config = dict(
    n_layer=8,
    d_model=160,
    n_head=2,
    n_kv_head=1,
    head_dim=64,
    d_mlp=448,
    vocab_size=8192,
    activation='swiglu',
    norm='rmsnorm',
    norm_place='pre',
    norm_eps=1e-05,
    positions='rope',
    rope_base=1350.0,
    rope_fraction=1.0,
    qk_norm=False,
    attn_scale=0.125,
    bias='all',
    tie_embeddings=False,
    parallel_block=False,
    init='normal',
    init_std_qkv=0.0448,
    init_std_o=0.0557,
    init_std_up=0.0642,
    init_std_down=0.0642,
    optimizer='adam_hyperball',
    lr=0.00343,
    lr_mult_o=0.796,
    beta1=0.9,
    lr_head=0.00357,
    warmup_steps=204,
    schedule='wsd',
    decay_fraction=1.0,
    decay_shape='linear',
    final_lr_fraction=0.0,
    batch_tokens=[16384, 32768],
    seq_len=2048,
    doc_mask=True,
    train_tokens=153400000,
    steps=6779,
    dataset='wikipedia_en',
)
Each number is 128 + 24 x the weight over its row's rms, rounded and kept within 0 to 255. Layers, rows and columns count from 0. Numbers have three digits each. The size before them is the row's rms in percent of the matrix's.

# layer 2 MLP up, 448x160, rms 0.0643, rows 227-253, columns 80-159
094:140168112092097153160159109068127118102133139108110143088127080151144107104124173165141107132125146118106120111151137141115139093109158114155157170127156091145124137145131193173127156155111118138112160113137096116150109163148135100143145139
102:117133162152155119141135165134106114161080109131124129097165121115120155153128175150143119099108079149116121118149142133151090123081099128150116107173103116124179126084079099147139122089136136124091168130165111129155162102106148128101115124
102:137128145088139128150141174150102150165150137116142093149132112122096115137099140087145151150154146141151113145186141132112117109105133124131127146148116140081148153143133111147104125123116104097107128080131115167164085090119117121116118103
101:124087143079140146131146146074136132118148160166151139128136129126143114142112095107139121137134088076112134080143116113141122139093096113122146144140121160145164108111139117116088184150122074138094171151112186118128110123104088168122146127
105:173113124131146114110107114163131169125105141169176135131085155124143156094137126132122137123168154183091094112108122156140108149105081144128107101112147055126176130126138113145112126076136106120137144114122114095152161089123112163113159122
104:163156167092158108138100155117108136156122123146144115143127125130183156115109122178128135100140096086110130152160142133123099123120137146142168125089148149148093096163182104132142120163108177135125130126126084156108123167152112161096140131
100:132119123097111131164151161134104135136093167138182138120108161100115159122110099096070085150111113113125162140122129095131104095084113108156178176154120089142112097135186154123105155126140123085169146101132183113113143118188130111168093105
105:094124113098070155122157140108104142071139145097168116131175109092167110162115114157104143130150096125113088127157128103163104167136158174090101117141091186088105124133102141134125136116131155113101121099108134102138127139127145116104140130
098:109077123132140117157154132138134089143144155137152176161170109111128125138173130123132121091142136096168150111134141140132106118124147148123166165121133124136113079143121112143129086151127118135161147081148157086116152119078135165111129154
096:119140090133142128111159123125142099122092148139106102117139127125119174132129130144143087102129113151148148165115155075157126131111040130098137089133092141113125091115086161123105115146122105100096127079133113116087111147128135121150079131
102:145146126136114118067163162135138104105142136141140131160146143124159078123104134103143116064145140177077136126119131152113115123106081122127126084145166142106125106120146114102175086183127149159140123146139144136109109139124114106182175145
096:125116122125123135134157133100103140141158128169129145159111132139130179102124125159117126138168114106177164135129121121104113130104121095142147177129164117102146114112151112157106136130133097143148152100124126130118165139173180158157079118
100:103126133130096117188112130103152131159157190109104120139154113103077132185145160141097138117123122094122140127130058160126176151125063115134140126167118127085142104138131118129135134103137134139167127143123115159139158132147130129112158107
102:094096134154146074138151150125074155112136103111138101158092189103113109166155148177148140130096110133127114099162104079138136142142146132148088107178127157123135144113110133116093144136134099127092101105125123133074155119147105136152109122
109:163164133198173121120127151149133120163120131140118138137166131154101134156115146149094082106117119081175098160163124110128176113140126139112125109142089138156141104129110111124122093135134128142116108117173122117100144135158151103128088114
100:105126163101127135148105103114126189180121181095155130105142134130114114171112091136149129164157163173110085144139100137128137139117144080120134115138148111118126111102142181108103122147140124122143185124108094120126101162088135155062111139
104:123139157125122107147144125154116122103121089122139122133125107160133133064130138153166124126141127145121189171135118160124145106128064167107130111121132163148151153132099106175138151136130131060097161089133155117121153087118109169159144170
106:128136100149123153114096094123161118125129156143143111133118141165089147122145149117137130107101161117125114120114144142122124108143102185128134142158169132117091138094134157113108109182165107118105155078119133137143149120137105153124156163
095:178153140142153136136055123120091106113104112124156120134111096133100117119148145120126148130143141142133089135099139110116134164110145091096108169129126119098109086134135081096077155123127155127108118155153135130137129108117147117096132131
103:180142137131111118132157153164089119158124169148128097159106150133062108134145141143112180155130153142117095128137074187141151103133127151112104139158135133123153140117126176153112144112074135088124101131126134091148087129124138120127118114
095:108121101149165130131129122103158170185135147087160145139135154117143133160132137160120164144117154134105082152119129156132119108157100105146118116152087146119134165151136098134100131133119048176141103109157125120161119164090132107142099119
105:093138169124151086142184150107105115128164147134095144132127140122093167138150099116112144093135093134114096108153115131121103115113186147166133114151126090115128138110139070118132079114151122130154113138114122127145109129123134133147118132
097:143159145123105124139139124116134106051138095113136131111133100104116155127136151138126110167148107133120182098132174162138163135136121121107128087098156143154163122126080135114130144124131131155151100144140111154116120146117138144144099171
096:137178119140137128142154146175121074142143100107092159129099150103163132105120153116139113144153137181142122138129111135160152118135115135139141130134140145112162124088125111162131129140141155105107118103097084053110163091100129154140155117
107:137134134139169106167146164127105133121130156111097117152131147146140132118139132102146122176119151153145122129151182131100126140130169148103135093088082112170128139179145106091122162160108170132101094141118169115129079139120177094120129102
102:097122164093159073147142116123113115112123125128124155116100130101108147090133186102103145134132110103186115155137132087169121110138076173092147119122104132156148100110120160150153132143107103191092127138091109131132121155133162152148129097
095:129122133100142128116130093096171159128082150148094087144149154146140115135125126118152118149106180141171133127125145114123156102119124137110137127082067131113080154124138132122121105156148126180090148113160170089152107155154126150109124149
# layer 2 MLP down (transposed), 448x160, rms 0.0644, rows 227-253, columns 80-159
093:121153140119126116145137112091129174096152101122174120130145134124166109086126095136066144137136115081126140111127072158097098125102114110144199127126133122107132125109097120137130144126154145145174142100133123111143087135102139124180119144
100:147181133153096120091136155159106161160116166118120145137117131120144119118129099161120134115102150091128094107173112147094102135124166117116121121137157161157129120085121089184107124085151107133110137086116117111134149130149113109146180150
107:127152130136144111138149138097140180124166152143121092130078116119113110128129142115121123110145128131135087090106109171131110129102145128104072126133090126167138139103143119121118137115129145131138147160116106094148141158146130156157080111
101:126088155108179142141150114098123114119145149139132131097121110115082099109117143135113098130126126119107148153143172157119155127144108089157133172123129126144126108149140117111133175089078115138116162174101129166146112133142194123122140127
104:108120135139168140104158152133131083115132137117129103148085168135136117107150128158119089120133155165110106144154147128208111091120142101122138135128124119155136129112109155092127125134135132122147086115081133114149086121108148107136118149
102:151143113115125153135164091140115133109118146122144158123092132115121160116139118154117086117139087170154100103140108136159129103143122156108139159113089136167078133160071117140091092103146118113130164147177153084146170159120133108125087132
096:116152130090136133137110116112154131144165118082108125119149118097144170141136111120162129107122150086132201091130118106119121151159128147106152149123113139152104184102086098136145158125169133135152135147117169085116131154134174114116129118
105:103153147109075133103115154081106145107144133139108120138097106127110128142113122156140093107118089138082122144123092183127124165137115131109132161134132142147122072134122116125104136166116120143127101081106132108121101157160101105134150104
099:147129105119149155161141175131150191114126166104128101071107107147124176126121129087123078123138136108121113149141146132126138139120130122104135164159118121132103132128106175150108145130141127095149099142147089146145134132166151132135114104
098:143100102122133102114123173145176133133110129132183088106169139099099112169078124141136135125153139099156115163136118151089169144121120141114149134162158107105114132099149111085111121104076148093142179136100121152107151134124116117139135148
100:126108092106124087134106167164209085110099132148105113138100099142154164099130129130112094101136098128090121149115110128107115128096137141120109133119125114136155100160179158100140097121108117145116113159132093180135155124160116093165136079
100:135130112134177122101147164126082140098140133127115125121117073145144121108094135123120147144152120112128100135127099113104123138144148094113137135127087122114100108140106154142113137105108118118141120143084101167132105150128146149129114122
108:108160131100120153137118135106106142095119153135127132165093112105083135152123112146107163149110111108148109052103177143077137160134077083160121182137108098128114109081115138145139099087151121125144102134116142129123136154086108120107111164
094:115106128152137110109140152090125122140140113125184099135085145139149122113099111173072135101136158122121087143143151124187108121162098112136182145159105101120131121135163177158143137157135121147146129109070159118109185116120111145132111144
101:178156150145145145120149110129118146163136100132091103105095115139110150161095151138116128144128106184158097129116132129165148102068122132075113129124160120117123177142096116099139164127090132130162131135117142095142123129131104133104092091
097:138128084100154134121122125123170139100109160124143165146114148139085150133135150173120137146141129135092102094148092121137143146078141096164060133122152117148106142124151153101132111142142195099155150116121110160130125137129154130153076097
100:140147147094128125136121098142136129093130110117119132107167137126127118087149132149138133121103103145163195117193115110136113078185117160111134151165097064144122152144126111135130152124108140094142113106119161162097154154186123166081162152
103:138137129115108109121120142132109153102132144123125098124115140117163123092122128146128106131110154062148159179103142119156105110123134107128083171130108130138156148156143148135150158116088136172108139115063155163118115130141171153141118114
095:129088142124118138132167127152144126088123132125155137161138166130098125128104136109125159133133082133111115130129135163102137111125102153120118117143161094151155109102142141208125091154170133137118091116134160147151095104173148173093122163
104:151135162119121108101129137099128161179106114106154117128127143141128128141117180147165142145147139169118163098154100100125113093113143098158106117180138106129105096116123127187111151146109128133116150113115103118079107105104138156133093139
102:101111140146114087124157136114170108160119132123127158127146156097132137131113103119133127172112113132158150174140171136117110125168113101134100152118144130095148092122144115124089171137115093101118141123097113194104188138122125110138188100
106:107136140114168144165124118135181082113152163125122078106101107137135155122128129111108101120105140093135111121183126128063179093092098136084151114157119110146167116101149114128069101110153099133146123115105174133149125170162112115155097133
098:156135157115140098132113120113173144149136150161120100134119056105129135131137117169133128125111107134133124200160080120144142097138143107153131136158096163182156177151140134089107081157112127155142147123094101131119152150141109124155118123
092:106152114091145146143109132157101134126139082118131082145121129125143071114145141162130154129150141150130134097127131184184125123104127109130154114136141133170093141067099088155130157156151155151109085149131173132154094134089116127088139150
100:119139174113111180119108115135131141137152133135091104118136144126166153082110134155133129149128127114149148087105100127147126087111113156125184098122119127107088170125124138134180097155161100135126143102139126129149123141131134176131147134
104:157161143139115141131115143111118157120134104083161152126145142128123152108083090151113132132096117117113100072121139113154128172106125128153122127109168081133112146095113126148179161182156097112151121155067150157119147125122141128126131168
093:138115161109119131151124109095130151138135076147122057121111075114114113127126147121123138125152156157105097156101164173087117103137175139120119097152156108142112120134075130152146125143147141116154163118122158136128167139084140122115079169
# layer 2 MLP gate, 448x160, rms 0.0644, rows 228-254, columns 80-159
106:124149134132108119092110101101123100148105146132118119137175090139095160123176080123131095124163141116124111109163139134096131164106134130138119131130100162115130113152140119109097093133132125144154159110120123130130128123115124148136136110
111:093107123107124133100179116093138127116132132146165103089132104117148105160122123134110116120103155150093130120109117123105094156097117158108131149154124145169145132149125089114107060147099098109150168152093115159104144129128141130157122157
104:150109193119125176124110136122146089112166116151100150125126130135147115104137116074171088141126103104108149095144142131097134138097132144121116129155129143138134099155088142163101096117114159116110119143125148117080098112127149118130143133
093:147120128106107157108109129132071123134147130099106111123114100136126133133139084097112123120132094122140150140122144131133099132117097160165142159119119191116115114129133123102125155116072126117106128124166134158116115196161135144153073111
101:078154131135119104126142131175144111126097099200148117160120135125113085194131090147093095105150131122150130120086095112110097121108091115134108125137105137149140137177110162137122115151168129118114114105133173139095129095152129115101108140
091:108147115105165141154163141150143170119120118127129107139103111163145085140109104145123145091152127125092132144100115165124146125137101121140113137130124175140157144116145145161124120131140104103136099120108188142171135122139134156132119100
099:099146147118124143178169096160175140129116133064132105155133140086124103129126104113138114138127118130096112148126070139132092104088177141122150130104150128132144128111142127176156124140127164105133163131134126123142137115072112133130161126
100:104111114081128129111175138146151115110126137167137150091120129113105118150123170105083061113130142119132149096140119152125136203110128107143124141168118107118094134137088147122138126133175151129118144103135146097153123086106124129139147101
097:130116103127180100127140108157163130118142089127104173105148146139098148126134132148149150101093132144133135159159181143128164178123133123115089139143154147117094056088149148070149123117113147107111110105147159124104139116085186109130101167
102:095103133105111083157126125137115128124201132110153152133157126114151120136130095114167143135180140147177144103124129123080146178085144088128118103140108123098147108118152131120139116099141096124158101104122154132125092114165139093134170151
102:134106146121140120168145107101116131158092130154137091151071092084148130135093137090153115179095162132119133139118165161096165153114134136133145135105135104137157177118115156135147115142129126121186134123085125106123140112115149137106182119
100:110133127135141109151126145145178155163116126125143112133091114140108169179099124122079163128104113176131149115129155134098111100140095097137145118126113117130168098155152184131138110133128179127125113136125092149143143130156128148126129170
093:095132101124149135133133098154166093164148114107113115086107096137124098067131151160157140159140128120158149113117138154113121147117155116109129130085094124121149096149088188129103133164146122115137125183161139134128184113071113165158137155
105:134149145131073124086136135121156129136110137144131129152125078145140123133115120095110128116146114192111123127151126141150093153113126119125118100169123090097158122129101141118149164169131161120113143132135054130144137101149146165101160125
093:159131154121126130163142132123155108130128141149132140111153113136097135162127123108134099115178104146101179104151091105108163158121120147137102098133129112101138128130144072089141079136136126071127181115144100136112132132142168099100136116
102:100132125103158110105142106099088118134173124170115072146154099179168148171127143157114117176158110103146121134142160126135123141106171209139123122114150090151124122132078163095139087109100149129135134152111111128120120136105142117133095116
108:123155131135105142116190124138126070115103092127108131154146119142107136160144135162160123132145105122137102135103162160069121126101130150121106136131103177161146183142116143138146131146133122136180098130148111107086085130127159144101126142
090:103141093117089112128199167138126127127088138100098081148131121120120122141135116145127094132111093116150100168187134136177139155103136194120152119114117108108157131083075145156141136089099128148126112109136124097075118141154139083167145137
100:127086154139138150112109122132107077111108177123118165118122114125079143096149083180148145106145173120138166100130154135113120129102146116129137136175137150116125129180129136156146081131114128107133173080126112093168134102096140148145152117
102:173126117120159136079082152112129132122135094143069137110099137131099168135068090115146077121118161155123125077167153149123170146175118142125111119155108108102101150068103126116094095139118077152122106103105130114118127133120151132137136134
103:127174137105089107137170098128151102111104118109127115115144149165139190125143078167139090145154131135109121104169112144130105143139123143093114145140114088147141090139140126146121121152146136097162168073102149156162168160134076121135124146
102:129117117153136158108124194101098113126148131117126148088092111170130104111101104132123094161147113144152092070130145099143133146120164138154152105112140166128136142148142140127110097123140143118107162135082102151131118124103123123146133086
101:121118113107096160130095103127102126128121143141134123144103099154113165176125058135113137137131168136120122099160094119094166095101141111113121165135133137138071115128121141088151100156125132136136125168138129174113076159149143090099113164
095:138118094162109104113090118138151119095132098107129131113147101072184117139160125121134138164155128125156147113132121119121134133148129146123112159148128117121080179159122139129138086140155096062162150111096152130107140114135072127146126172
106:081086151124106113145164112136120140118125162139148156101119124119092119143161181117138145142159108105169116134131080164098170083064155161153132140124094147174137080102082160153152129122108129159155121134099098135146117088136134117119123139
092:105159151091166110116130109119084126139084115148147107132126113151162119147144112136113124155082112107083149140116124099117094138099150131138137105159100134113152120151094137149140129135154142126122114133145106135114118142123122095111115097
096:140144138154102119144087122107100144109124137165137108133138146159102106106147102136062149140105139120169098113089135119127067141099092123137102141144116148125107151141127176104142142163118135135131140153127120159105100094142146110113118147